config.yaml
tie_word_embeddings: false
parallel_block: false
max_grad_norm: 0.5
decay_fraction: 0.856
batch_tokens: [16384, 32768, 49152]
z_loss: 1e-05
Each number is 500 + 25 x the weight over the matrix's rms, rounded and kept within 0 to 999. Layers, rows and columns count from 0. Numbers have three digits each.

# gate: layer 3 MLP gate, 256x256, rms 0.155, rows 53-87, columns 0-127
# up: layer 3 MLP up, 256x256, rms 0.155, rows 53-87, columns 0-127
# down: layer 3 MLP down (transposed), 256x256, rms 0.146, rows 53-87, columns 0-127
gate53:481496499452488530482485484479538487496435484553493456496484463508492492479512482495529482517579504485517487466513477510489503516520494505452497513529483483520520522499502464487496527489533526525485467496475483446513504483475482549516503529528474498516470492486500502493516481520468527469525491477476479480542528473488479477491521538484480538516531500533525494513508500487532546555464
up53:488488549480491537474502505449535506512439510545472508479454477510508492500524512519565478552546497465509483475496472483509493542517477491487492523540515501505512511487542482510481523468535540497482454506504478469514472488487465543488520543550497520514488498469495507517509485534491529473495508466492492476563520468528450485486530517478511562493505474509505483473522488518548544525453
down53:508493553463499550498531451514457473517493485528499499465554557520513492534480486483576488500525523503502490478477486475511446531506500483469526492514509494490475534468504537458488502531484530535526466493485474502532488487457435537488511506521470443502508518498515503523526496511484482519531493462488491517504518461473494498519508489507524480545544518467464487509516494519528492468507
gate54:509504462532463525527500494523509481504509469473520471476472492530469456515529467486468435503498513522501504506450503523504514467526441479521487503559504490482496507501555532523501526528478508449541528478495504523521493525517502485494486521475554533526498474481516523507497488488482453492473481537524527501492528524510537522478498565536481509527479536471474520505521519529482480512482
up54:516528499478528517520511493444502484469504511525536522517504528499505491537479495515492532488491547538506511493533466525502523488483498517483519552479476494509491498551509486526496479506513524516500473521469508522510480479480498454516526503491494443515523519485494516521503505540483573495497499506489517562479518469478545486512525474520430480477516483504474511512527509493534523496550
down54:495541519507512511558479510485491461486449495454503493480508541490479478521540539483489509503556481522495488444507486493488453486429503487481471474491461530427473507476501509507511496521507496492495546498511501491532504508468495456500501500519449483512469545497498552490528534458511564529541511483519459471509481510508459447455465509457459484466490482544514487493503490492500477464472
gate55:477535511481516576498497497482500522488493497480492466467502515468580484488537495570522483490516487505484513472477478490513494497478494489503457528495456507488522507491507484504486503501511533482547524528526517487538516532475525511527556532502533466486504529500494500503507507518529477504492487500501504485475538476529495520459541524477490549492539552484467466472531491530503519581446
up55:492484472453512454520487496487486505507496483480511511518577511494445488504522502455443484468508500497491545505466522463490531493503489539531516489483484502465482541513490498535553510465551494499495481512502547496536521500518470507455535498478496486500531502530508512504498525529487481529466477501533494518509489508496515510506498501465515473533515424503482512508498460503498501497535
down55:500479529504512524492500490483533440484520517442452527491540479511481510501490493523520458468540496475524550499501471501492484484499472549499508510483517483507498528512478511508526557553501555492522518524472516478478499494513475484535509467516527484517464500549482509480467453483506520517502454520522479529489476494503552470492499491512482540539512504525453519504505482505574488542492
gate56:517507481502481490514526505565515522480527497467521449473525546511532515499490497494542505501497503477545492520475479531477499510539510508482528462489483519455550523512506502489493485519499471476516505498474547519506498452507496527514483493521498512502482470490476522492481486508504497480496497473476532510534496511545528523450487490553467523490514484476485548488499510515524514520512
up56:507508490484515431508530547506469494477528509466484481503509523491504529490465485493512503521504480473486497497453487508500485495523521516573498513482490488471504484481488477510486502519537492459478524520494560479493499484506526533512458473463536531520450478507512499505483506495514494456477473504484498509496495522492526527495493470514479510515478472476520485529502518502502493516491
down56:480482478485523499494522511543478524515527477485519527448507541505504522492494502497536532461529516477480506523503503524510502496486494500493493496487506527514553469496512511518483503506523536506467485494485509493483492418518511527504433450502521506480471477485487495458478450498472506497482529479480507483483488525537487503517508499498509505470555523519488503497541471518513478484508
gate57:474511489538458523492510510461457523531494488509499472497493495487507442465534467484441534467466517543495494508502525466479533509482488494458527491512519504452482482501521445476511454511533498517492482496512516490504526535497498472506491497449500542502504485489499457512548448508517448491498528481474517476481457513478522462469471554521539544481489499506531508523525551466462454505472
up57:505508549488502491499480502526517487503472461500518524527474491492495535484528501535513513503546554480489501503483511501552510498525508554484515494523493499496496534504523471500560471447500504497488429471515536567531536583528533496486495488513497520558512508469529511489499496460492533521544488491485486482501469486502498468516509462490544480499486523480477523495493500509510533508542
down57:538512535483495505482486483499482464477480499514533508548535429482515523477469519469533509500477520488491539466504537558527536509494518535506474512497488478487492449476470520488495460490490519514457501525480565540494488509533482472509510505493481547484509542515490520516459497495514576516494491448558487520490486500489508466521495502494481481478505507467482454469530501468483486518449
gate58:537540549484468515512459480482519494526541490503534533533495504499499493544525505452516486477458509518530506445454465489501502477528513506509479488545498465490513520488502479483531482464463508493521513521508477518520523484500499510495481501484477496502505474502481514526461512515509514535535472520511486507505510482580510454516448470552511465486555480509538517503473485521532491493501
up58:471518534523487517473498494542505496473531494490540567563497511462467427502517487484517483476474522538493517462448485513473507493469528506451466548462503468508505498472518478477513498500492522536421544513506461461505482463469527519488518485505458463472489450522464508501529497488446531528485505525512496489541555510504502492492460495550467499535537504478520543438492520508510498506533
down58:569523466456489527518510497546462528506499537516470531499462511529472535486508425512471552513471522475504498456498496411474491513491545515492499515466486448486516478494508514483498525502503498524490500535487500468473539501468505516495493511515483530498486459462479481488481486498530464486471557517499505436488521488514558477489497459509554476504440485469485513514522510474531470508510
gate59:521507531510476535517496467529509504488495507501502554515492485491494506488505524495518519472493545472511476469552476508484503510481516536502463500469489511488474522503528500509504479461495492492496528502506477492496507516523497500457533469478521479504514478497530463493512462496508490497541507561514514520485490489489486495478488467517530500544486530505489521501508490494525545508551
up59:536472539507453476526487471516520496469505484497515503529509480499521484491514546500479476467532486435504482495530487495504521515496525528517473475468486509456472525499504504498479486495501497475493475497513501509509509515494502477463549493461525514484515480509516483493521489497520506513514507533535545529471519534512521504506476434547543509520483560521506509498533477495524564513499
down59:528467495499504487519481457496520529517529516516508493547527505460513521475511532506505499500514518479510526489523523497486515500528526524486482542507484527482513556503486492481514505510489489490482515513489474495498528481500467481488499494537497465488464478488516471500506509518506494494499526516473563477490518501503521512497498515492469452493520516466492550522527479503462472496506
gate60:504527500547483508524507522517493530484507518494515504505500494537562486525528491473463500485492495500514453512499502509515511514481504579501510486482485513529456512471493473514499521480511520497507515502461494515559507503507540475531460504501526482489477491530496523478485492516478477537514502452501506484473506490486522523525507487470537510520494464496493570502497523497507479494498
up60:517505486487480510501539476515469508507509472500492556507523534513475529488463495544515486499506527497504494488523506531524526493546487462536523492505505529497482480541521519502485478502464468492507507536506491453466489507530501466500527556548526491522530482458498510458510510506532508454515476521527497506500521524456517479531489515491494454455473519532471501542472466508517483522487
down60:514491499559534509511476511522504495544477470516488490494539465515453480491477495473550490465489475505495461464520482479517530477509489522472533509522523484494526531486505469533471535479513470513514510489486481476502500500516503508527521516521515504493521485504489518511465476511536533494494524519469477462507533531485471517512529491501486464507468512508476502489497541478489464539449
gate61:515498509496502420476503541483479465515512505506505460492507491519490507471515462492536504463498467486501490525475490477550485502550475498533509480514481507562525488521492504521517539496465488489482521500474505474504447505493501538495459492516446447539475475539580508469459465485493493527474500533473481579516524512472519451481550512520497478497548538500510515500507475502515473522492
up61:483491535506495491522538514534509491498512551498471449517521521512514478503493502470486517517521481521499456465506480477483492484485521510508475482497488492506472475494472479508494489466486516491463513497520423506529496515479484526499499495536478475505487487507467495476502460476492486520511482499501486526481500512477533478486508506464512533534514495539495481514469490493509507507483
down61:498507522503516483447513509505510439476513546525440498477534512543444515545502488522526527526532474520484491479503533473507521467445509505502523484493504484526487450483535493517514512468480496502511467464507495547513535508477503545496488510484496504488481508484520494480484491494513498532492498498511498500503498505505505456472518484512470512504538484498512477504460455470495490534519
gate62:465498501494484522468482507521483481516478491478507492498484527497512490482537498508498525494511516455473522486555509530419478487490485493513472472526526467517525521471508530508520468461520523499491540504487512485488492481459516482504512492491508534501506522464460482518500546445491526537493514491508484485494509450465505504501519533569546482512514533523529490546472487520509485521470
up62:546492464488550444505500484530483514510529494494520518531503499490524477537501465456507485494502494526523497508491521505527490502496511509541480499486509494497502490431515511496505503476549537488524476497481544475518533462489475503519493481515485485506518513509497526488471493498510480523507519485520553490495464487501486531499511480499455451493439563502462489513504532492482518512543
down62:482526502487469501511496480506520491490507521504462503511476516522485461477445458535484454522523473510493453502531457508492500514508499468502490529505536506504508496499504478488470508488490545509514478511528497537544507511498468463540558484488497471471458477475516475523506506486497513513482479539473526470458513513539508510473459546503520509520535474487505448498490474470518467501490
gate63:467465484511509487502517488478496512516486474443535523528462492548495504510517514489483512484540480486487497532503501515510481505518478494503485471501494508510503483508520488492515521481507511511484483520504538514501519477529500437506508507469500510477486534491473496485497481476498491495519483527520521520521524477490491491489473483539507506482478446520507503508454408492492507514555
up63:479491512507463541473488478514506536496477496456497532455496496498476537519530475469477513523548519537505515457492524539500500508493521498498478545517503472499479513497462504495521466514575532526517534481485451519510494481487471531519515482467515498523547502503503487498488530527528536502486517518524474525509468551501511502514515521486506519488500500515530484509486507501512463487477
down63:487489519478501482520481514489501497485503505513481507462548474496529479494516500462546521489468523495506483509470495502529479505485526543448501497524540501511460444489474478467514502466483508492507497543551471510513447544522541529471507519516548489511500502487496509546529483517453505498496458467489529509449464510476463515492539499477477504545539557485472498500521524506481497480502
gate64:524507541506528483501559490537486462522491516493525480508513475525511480482487517521515506526480512506521494500479519488489500480511497560526498466572488506505495497531547463523499534481542495481530491482500536474464542493506497509516469523495512511505493461496519524525480489492520486529458489505493495530507534504503488486473513537458500516472504565499527497459505502496567501500517
up64:525481509483467538482462518479477475499439507479539501496519490526524480488475491521488508517497508535507503473497519485519500461506530506504498503495481486510496506501470481484520469502489485496481502480481463509487470469521483497523479454509508463477483516497506521509510540502496534470472529488503488522497535518477526535506493500461511502513525535489485550474500476558488490470457
down64:494488478485455532498515505472486467494512492504528481507487505503504507487519501484490551518505531503461494471509517468528458462507496471523512504493463473499501447521502484513515494513489505514482433508487478469483495484488472543500502508514501499478457507492511540499484531466468499462563527480553484505474502511491504489511483473529473543496485544526528528533507423504488467497463
gate65:482460516450502513510512503504510467496530466520483500475459530461466486499508531514494495437512493495462488472555523493480526505453513486461489487481449474476488496524505520506483465471493487492495482483446528480496511524499505437501458505494527486473512476490502491524465516494483518549523492526488477505495470496520520485494504486453407503518505479466489516504484541503508500529569
up65:491472464503518509503462458516485546491483510442466460537495506460458532497512514475474460512479490499495528529500506502476474489554512523516491467473512462490496469508496501496489521461530521489524495501510477499504512482491495496546472508555489499526496509519485470495496506497541479494520497506519539490478488539480520497482437545505510455487506498581510495513529469464501521481472
down65:509528542553505493491516521503474506536510486529542472505532473468462486505504467485492452480510516526507541501574509533473498487488524478516527504518470521509502544523485546495493477508493453522495474506489444494501507503511483524490551520515561500500510478472533529477483478518502500524534505502484520515481487472499507502504478482485501518521546489512465465522492490543487530533497
gate66:465488504489469520476527490512524463513480508491485484499492508514484513469549461485470502505499511514524452476516470519467487506481469473486493474536517502419489515532516512520483514473514530500505558474530533500468473523517498487507506497505470537552536501519450457507455486500536450460503506484498530505493524488510502453480476529541504499481498482539505489531481471497510497512484
up66:456505517535494493506505490506496518491502517528510474474535497501510470510483559506516490472506509503454538498519519436507530461466483517516563537463493520543478506495498451490464495519433498506482468504442523478486526461461519517490521490523490505537469502500551502497520516540497515481535478484486492468523491482495496516530543476449575497535494511481495513521492516513489529494473
down66:508477510497478528493493493476514534512450495518506499527520512520519494478471513520504484494463484469520488496460486449522467492474466463434483503494517486535489460503503469507502508514471450477480506499512500471489479485413478460504460505485462510484474512501510473490510493509534430513503463494495513454505430505462507475508521482485509459504499541457487541493484482494490478445493
gate67:523483520458479458509497508522498502506508511469528486512496487504529456528504504501531493501489470525498511466469488477506513540470487496437485533520515471507511492506456513480516452493510495511488492491548545490492478489485496503503479482525492484526499505519551499476484546499501481497458506534485520490524482542506512484508521504496510450440524511462488489531489446514554497511533
up67:499505498472507498541489472544523511529484532496519475504518516466491525553534513463472537500548489497510467500484474487499495518478487454460501442486517486496498489524477524493482514506476535481488498473509544502535481532441544484489473573496518515502479476505487501486512517508508508489470501536490500516480469463487474478512485480513467503507503462542510513521506477535515540525493
down67:531500527490522479521491487519518511507490503522487466452537538499459477496499484515518480506486479520529500491506514500496450528534504516460495460475539497541539487476560529426502492518565515506500496508487478501516498491504493501491519484511513541531496534523514501454472496456494491500480495518516506547531464490531478491523497516489497488523494510544470507515525459532483513533542
gate68:511547506474503527488479495455478525478519466502509517502477507478559485488534521485474462512494520515521504506492469491530510443470538479506505499519494496483494520515500485487485588510509538519497501479516488511515503490509474498465534514486532514443490516477500503509520484473516501575528539485494499514453514495517494497492446515522468535498550522475515486505502484495487553515551
up68:485477460537460509499482501484519520512485525491526472517485507518493500494515509503517478489478476496487483529492523486489507514511562504463531496440506531552519488476485522520529495437464467536463512488522472535494487518521491522523464506491489478543483494507496468455521512513483575487459495471507446490564526554507529514518483490500541493487520473536511522475475506505503479503485
down68:496511513516500561482475478505519531507473474557498462466469494541508452505486534490483503445477522491490507501470485473458499490511515529486466527514485515488524489475488528547473492508453496522450502486492484501525445529484493523535476480495515496499464483496494486499544532555514518527501481477503537492506481524482499511504519465519531519499468490513482519463481455495498452485456
gate69:525478453475484492522511470478483475465467474495499500495490537524505496504500499486491542482509539522505540522433512504496516517547520489477493516495470456498499507473507528469462505513518475473497497493511465502457522466519499512484524519491535499504487494532480516538500486490488436479458485510502513485543517498490497481489535440518527529483504528513492530524507481473484505482507
up69:475480535526483483517490523494525477533514527470515523525526499482503516509533488512472491529492481498498484457499520509496491532497491492491521500525501535529500516503448507516550514493493522486525512483519511540482525515521477476509502476519490490528484511483500482472487493479453535495515504523516504509496514519477538494486493548480515474510479514467485504490504471487490502495562
down69:490502516543478483476502536465480521515499503510531568492501467540481522446515521501541471515490526524488526497493499495467464467544470464523506491500463510480526540498497495476502503500509531474516513480511559440478511543509499487484517493510519496458494518563508460455483552444492501443522479519457512519525466474520518471505512544498509520503468498544539494502543490493519492489475
gate70:451521498478511473482535509532530531535524528482500449464464509466506510484521464479518530508527478538495462498541518545455518489466467516511505488521563493453479487525452485476466453521531512488563477523521479475520515482483481507480499482479532500471513472486514509479476495519547515559527516511480491519453487497537542494478467461511500496478510450487508546516457514517500508495489
up70:494513489491524501516527512522505533488506471494488476454499485506520491536477486461530541480530536495496519526492517494536507490484478491569510531538509538493500492482480422526485471514518533518460474531487480537514514522521490512520456522509508491530509496484492515478513494487453544485475495477475489542479526495486504435513442487480499549515494448501531445489453503499473466474517
down70:503508525509496523530510512510477500550493502474479489536501520513495481505475493472484500521470490506454488506526506519453540484490522521491501490477476482481492505496522539489491492519496487457502488543513528471523496496492482512520505496488569499504494488495527475498472495450508519447488503520495488446507512473460524490510551492454469571489514479507522484494528497499406504483519
gate71:520497533496503502503504480482482472519524486536497518473499488480465473503514507500529517494497529498514499487479516494505467488495493486504515502503515524534502512487505488506508508489515508529524450505477502528464487486537484501432540495514514483540499477495504526532491485536509533457507558512516500507483499499521508477454515511468523521481466458499507498516503529492463469489505
up71:521496509483515511509435514485510507497493518499501531511487560487536505453529490526485490477477458495475472518520478530484527504494475536492505481481468469548514481505512490523505495488474488508516577462504475471527507539462553510503481538478466539517478523465513471497486532513553490483492470494517470479474530478467511503515495477505477473512496511505526500510505475516526532467493
down71:512532498427476479500487498490508541491477480489526484497508487534527487493566522475483532525503477499487483541488495547479533482532480464470529519567468560500523496494465490502447488474528471457496467550506488514518483478447500458536477485460533518527509528477465501468491522531503486466475511492495519528497517503469491518519524480457481487508492533515493496476517499453496477473523
gate72:489493476498483499494521472513468504528469507505494493512497497510503532530485507505477500523465548466512496461488488497508497439494505524472489533528476510498516515500522513501559543478481460496454511515517519469503519555496484459459465490494500480532490488506521505484469500486511459495513509518506503523480489530502482482543495499488467495482515505556514426514523546506517493519549
up72:510479547489514522461473515460509475521495505535534533496499511490503479498488504506532523509512523529532491508482536524492440483489492510510491502482504496485514498497456518519486525474489542477480490506503497519487490502472561494511468521501474509518482451500486500499484495514473523493502470520444487498519507494514488535486510496551529543458529493480519528502495506498515532518540
down72:496537503466516466497528496477520510536530498460516537455511516498473477507494483497500524446509529492486489534477473483474508514468473504478501489513485471523494500477521473472511542504556517460519487509493538458479458486515484482494473491511510527524500499506463532543487473470504473514529510501502474552501477493555527522480515520525514551483531452548470555500539492485521488528479
gate73:490498542508487511485520487513501496531454502549485529502488525488501480458482505538528509523477500531530507530518503499508485504464503485511532515502498518531488534493514510466526487508541529507479495498462509533508522540506501474453487478543501445498458505518526538502482534452510498515535509492504493531501505473498520502483527494525500495482513551470486533499483470536506503514488
up73:500455512511454519518499473495511484512491508546468490482515493503494512503436495517516536475519506494509520513468501519526455509490466526501554497502496542502531507504491468476522508507543502498487500464470512527486490484534519504483535503495510492519496505536487503532474496463490459516473512453493505568474495488448509516490497478491530505520541511515512541508534478495506504510509
down73:511456520483493475490518476496522461526487512525490541499537484524543466442496485475484466506473461533496501543501527457537516522466502554514496537463501498481502551538518521493479523476514481539486441530530506496508521482520522429500507532521514509522467509524513496507488553496517480491490503500522526478504482494477503513489477476480498517525516504474513473509518500502493488541471
gate74:477527502505462517510493539491523519532483501487513492505494508538518550537496512526505494528532496491503514475500475510501467484499509528520517504498509533500494486515504503499525485502491477496499491487468524491512527478492506497475533450500485497518497502510464506473492519527418476497516502472532478514477467493461531546526467461493494481480498498521470470523513528486536539497488
up74:522499501515470501512542506460528514511483511494510498493502494514493529514482468546523498521505483463506509474481492518491445521502523514520540475512483527516490495483497502491508475493472481506511512487490527506510539466464511481514502466544476464510540501510475503502495519516459481526552555483505506486514527513494516511491507502485470531507508473538456499519494514476519550486463
down74:487551452527498497490527508520530511538430487485497508500482480512490508509489493544503499476504492493475516510487499552547489512527539506509518527465496499518454521480487531495495481456512478517470521527487529516506493467511491469525482470515503546488512465486530486516551496523500468521475549529519470456510473501478516499479489516500503473487527498511460500534480493475506488485495
gate75:515517496504507534529477521472522515510525474470453486493475530498516518492491518556474498502514488481504532475533515512489450513510463503515522520527465529491486476449520474480519484502494508484486512479493484494496493476465451480511472528465474473548494488493509484496499476460504498508527490480533487491521492557513469503504487510532499499482507553525552482513476463505500474492524
up75:504494475467515484513503539501494481490498492503552503503509520534546521502501488481479528467501509514464502482509493536490539505545469523479509507488505523485503496482517502481493481493528540516479499533517475485464494535482516474559475532525512490518524507501504496509494449493512491491516511538529529463500523523481493534493470488494481487548528486487517493503501536474508492527521
down75:508464524472526489501563483559522486498499523486489506486487518477491471502494528495479468481484449487518526493486486519527513496499480510489530508462481508509511530470505485460501474499503480529538503453527511468486543493521522517479514515516506536541505495469524492512497511538512504485509494453483504478470533500506514503505491490478506509495457494510509512455474494496520451512484
gate76:547524526524508480501479529465540470506510526493525492534460527514482486506494489525506502506518486526556494525507523501466487498511465464521500493475466497521529496497510463485495470501510490523534530536505480508476470474557528484487486476480479517495489512490465477508540506476473498523546510524527523506516478527535530472461453517536499519496493552510435499521494513530522511505524
up76:500509515482485494453493485464504477529543516489490488543489506478482479494506503477502483493496491499534478514511556511514506472499513484517479485508507516519501522509487469503536472480492557503533515508485516505529515456530527493479456486474524514461480485491501480510539503484479473508503504482489527533510487500493563506517464512481488510539488495499489489500521506455519514515463
down76:485513540523478475471436503481516511498469487506505494471497509471495525522479471475511511487449485460482518478515501482517506509485484526533540514516486461490542518479495489553490536490495504522462474496506544507472481496492453480497481518471518503468466487452523527503507506477512427464506462487525513509493524533507537497426461498491492494477471554490484515523531461512482485509523
gate77:525445433527511512494513489546493455483470514489518524525497505471504515472451511491464520523429509527553539490515555475480503476481475499482495461555493495542501513517514507505497519509536473540503531511475498492543515516549523528489475468480458464466474485512498524518477514493467483495492468475482493471449487493511523513508475513471517542510516497517505558503524517454521533470534
up77:491530482508509512455487517459517512532511552471517475475533508496515474489503507508490472532464474468516490497469498519482591488486559544471510484456499530485513519515534537492488540498488510491514528455596517484485481504522566504498499472469485479440513466497521490489514493478542498507505520509525514455522479578472460456465527496515537509482511575537504476467487479496495483497501
down77:467503524537542486486457501524492540517501503509485462517532521534522517556471507499485491483529504486456534500517532488503460504518480483516527493475487521466436473519470486477526450540469486503466471505455531465513515524518489487541516538542494506454505486484499534534486506503558463522481477482530497476495503493489498534517531501479484505539489476500487445502481508505536501513492
gate78:512506491462477521462499509514491483491492508456510487537490468491521470529518474513471464519481444482523538550517552498511485520500521531509509484466526486516485472545531480477462483473489500494526537518526524492520503458514501503540504484472522482536511494506496471476483514497472506544488464490487508471504477486469507534512530470545467516505496497498545530542497478542489485525560
up78:464507488507518501518455488480535485512502511555509540451500510504481517476525500496538477490535582557489482463477441520462505450508471483454509546528487484487538517464468514502498499544515520502507474517507475482503504558489477477470492512532492518480518511504500493536513506519502501477512520516492489526495542494513493447483491504464525479498491515491490471479516498465499498461442
down78:522543455499445479507516532466505531510506521490514509466482488490517537495470466560516493464524508497478510503501464508456493505504454496476519502516486502472519480506486541463510567512524507502482501506477456469493509517475499449439469510499521500521487455525484546523497501467491479495476546492457472549481498477460506488503493506447516433488504499525495478496475518521528493529431
gate79:513528522488576504470495473439498510497490548494468507521549556511523494489500525517511510531501516521538535518446549479517500531458443510537504504508471530510530495500489489514500492491494518482478444503515529504483545513492514481516531470485512521465509500492512496517491535533523494508498503472438514476500481440478472511483494481498504487473476486504506503543463555504485519494490
up79:521487492490499484505518478488519510507466510509514493524561549516536480480507491505506495508466485516503511527533543487476517520532493510547475532461504507501511467496469483508513509473514496499471512506540527492527522519497539520517466480496530511502501482514479506488504522465522501519486526466501488496570528518501476504496467491527496485511478463503533490519498492472508494499507
down79:475493509447596508440441534506496520483455483521498517501523465491503513471468536491492536478485513563508501509518487559492553532523529491497536489514510507466513503500483504534474497492507544502484464521500486515488519470486542527498508472508493505480491487502551532480503487519462494536492472491499519486506552470455480519496482477469474466447459490509526488469498524500480492462448
gate80:534504500493498486462559512517437530449495485502486535523505443469511515513541493474538527489501523532508482507491484477472483439524462527505502493489493500502461502508507508499518472468517499506527522515502577480493504512516511499483518494506482479491502525505529543457453496544498502489495489503480510491485550486500484516520525480455551433528513477484501488529471509523512486550512
up80:487477527490488504493514477496486500548502437532568501540499445460504485490516524536527507548520481554512485523508505509472508474473505513496536496471463487503500497494472503513513505510497487545484497523519487520479525487513491503526564465511493464447484509501537505480515487524496538491511534503487485513486457519510458518505485513512448488500464469519487490491539489517490458483546
down80:487475495483521526475538463473510495478501446441501520506504487489522525490519503505481482509483506527521505504487531446504552476488480500456492469507472548498457516506511522540524458449521556483502534512521539474524484541491508521505484496536443518481508501479538492482479499475510510530509502484485470466513540498515522526476503531489520429502490532517516511501484488490509498512511
gate81:495467503474493551483526499466498543493511525493519502439488479538476457462519467482506549434477549483519512491538492466500479493485459507518456505499500470468483508494500494508500542507571473482481476493468516484551519468501516475503473468541542500493469513498539503509484511485506473521529567531437522496502514527538582513424481499512468483513490520439486484528501456445450503487496
up81:498493498502507513495481450463472517441540486507502488514482512495514523516498486469472476542439559529472485486515523450476526493501500526510498488451492498502504469492476495496495461502483521572474544504547525494496523461494545478506480504511524493480456497474563513520497468457504511534482485531513532467535508509482518490484499491503510497521480525499528519505550485491478497483493
down81:484480493488555478507513480516494512455473538493510495519544525459523458543523449481516514523517518494473476500494511489499502482489480476537518538477477488530481477517497524486506505469506530531478482481506517509518513507505495530523467518514510472518507495446495516525519509490497458530471482529492509506521528504524511508498542515473481492489464486472516441497511528452469496488496
gate82:476531501514491517507518484494518523421496522480499479469516514484520518501527561505505476491505488514516489505515514515516511499483465521472512479507509532466487492485502527507480497458488493494488495465551489476516537524510507518477491493558469461501508509484480515500499466518524526456471521489499560464462505489490503472464513514481486453509507471492499458526506481520496541499488
up82:480492515492518517554506507492514507488523490446490473518506510515452509478519483519471524442530503451548517497497482551520527519505526521524523474525546503501497502441542515515460481496533514476496548457517533501534512495492510534497481487535488479487475514472510531508494497488497540483476507515495517487495515515483481493450486533504436496494496462484495519526526478530490514505498
down82:509511497492491511464517478491504512503516498480472505473513483524486493516493537516479512481502438443536489499489486497500525456510535525504467554513478508490485498461456516500499496530539507481516461497503528484508514479494475525494486504557520504541527509497498494513490486478470486506447497469492516524521526514518513483519518544531476479507512486489511477549515538500518481508506
gate83:544490526507471491526480481499498462491507504522470493524517509491502469520513498522474494500540538520463521513490486480508486525485501516500510484508514519520485498478488471491490523481502503517474500546469501509486502525491486518547509505483473491471498483504504473500495464483515504511506511543465534502505493517485538487469497488491450504490496502483506562512489546469508515492481
up83:496478470540494495445506519511503481496502500501501533489450502489527537475490502480484489510494483491512463470505521507511464516485490493485473498535502492478519500480485507472486529526471464455497507457512469488513496517516496501480513545508491516502501533491509542522524491522493543480493485494479453446532517488537498506509487518510528516504485519477546526509444494529470482511482
down83:518498501527484481492520480487525509490497492509496512477452499505482502489537514493495495496479492468486505498508488465544532505522516510467539519546487493421517497530477497484478473485507463487516490507483458456498536543522507504450544478518496482493477501503472501490533553485465483500505466487493483487497526485480470501533492519521510539523481527518471521500511510493520501521518
gate84:461459505498535523506532490488530519525507530508515432550477486468488506499531469495537552499496495454506536489498484531515487475481526481458465509473518471486543491512469481514530549490541478501475483462552498531536508473491524476522490521494472511498523462514495493528480521517488467490490503514485495531466453526515461522550492534545469472483534471535486472509483500553541491557483
up84:497480472516495510471518477495473522518497505497502486529453482498458494501488464537529539490500506511504502475483450523476476495493502476473432533476509502484490476504463476508539499491506485505497518515520473571516480494499509510503452521486484473491492418523467528488494517485460466500533519486504509508470468515482465509534508508508508452504507465490518528503462489504534460494469
down84:493494499480497503491504475535512492524529515465505516500426506531507516482530488479493533466516508448488532478495527519508506504523492509507494501564498532551475491497525509458544484497477498508532464457500514498500475517491559510494473504475522539442501483490501481506491571502525504518494496451473512512529506498492487490496500504502502525497462525504490459488521515508483497483505
gate85:513499504492507517554502520458494488452490501542501538524509436494523557572487480493506501474502504544527470488484514496545496501515510469539474491522493512505510518496547495510535476439502491481511504526543489493506506496485493521536501502546467501522473533497484470519518504480513469508553526483521501509502471510497476493504492480537519520469501501522500496534507517528541521546480
up85:477526485486501492449470476553489464554506508457473505471509548483486455474514538530504510516503481500494521540545475481459473526480500501442575513504476516497478510482477512499471548570460510515500450476509510506494523505498486492426505494489481457466511477497537526449512497508501528504452502542504519487480527486464515513551493505513477465539506507482495477482511438465450476480510
down85:522461513458479509504485466497488514477485494481505495494530493475498510489483570483507496527560471479514516461459471519514533490502452542484558524526539503492496483497472493469507481464514529426529510452458501492478490580518494509504470474492458483470542477532468495531537524515526448506489453469509521485496505518548567491477473543497521489516497487517487499481497541496470478501508
gate86:496484471530499500496521493506511526504442529496530565504478485501445533481487491479471530497503521534461483506518488491557493466529541511487545488489508487472462483510474506510502493493509510485535483483527533481560456457536469479501527514476537518479525527492458493500482496545492523449494437521464520459518506552507534497464520553489482501500512490503541521525546527471474514487519
up86:566512552501536517512490507469526499469488503465512526514466485499491449468482499485463483504473526495502520443468498520501507521505472476540502527497510542478480441484480492556518476510510545520505470493511505509519515506509537465498524514539490524507518475522529547467481526511495501489491523479510523468443477493503478526490529511465476442495480518554494524525571556486486503486512
down86:525493562485480504486492496471506520472511497478525472463532512519539477449500499464499504492527523476488525461466470441528487507479474526579494500502445450494467496524468503521499480470472482489493535538485522530562577459514485492509487505509505529516505478510501503445477505525510514456511514466495530475490454476500504493494517523524515469491536480484477517472557504527502520520499
gate87:459534465484501530507516497477500488561541471475496499488455516555442509536447524502461551528513525514503513516523487512481502492487493514514498541503541499507481467496476534484489512499537508515505506507508554484492501518519528480476486527479498520466501521506542486529498480537498485482475437488530511470462456493470473481521478534463466515487505447451518534498519461516449497506520
up87:513515533523492452483493498522478458483498526490505503507513473459508477510531515513466464508461505487462530484473473539467450472514495457468478536451535523534464518517487494514505498489519506501498548542531465478520540526481461524500456428483487488484502504485465509480470557467539493470508535499501543528495555480510493472522518509532483522531501488486449478514525561510484488493466
down87:478467506507455524451490513466487533502513487473489511496485504446504509513512508489497552534514502506516479524497482479459486476487548483535482478489498531490492518491541512495527470506515462506490449433477485481489539519494548516511489528533471496521461493500505495468494536511518500501538515525452519471449484487438511458422521524528533487520498462521499504491467511451469484488488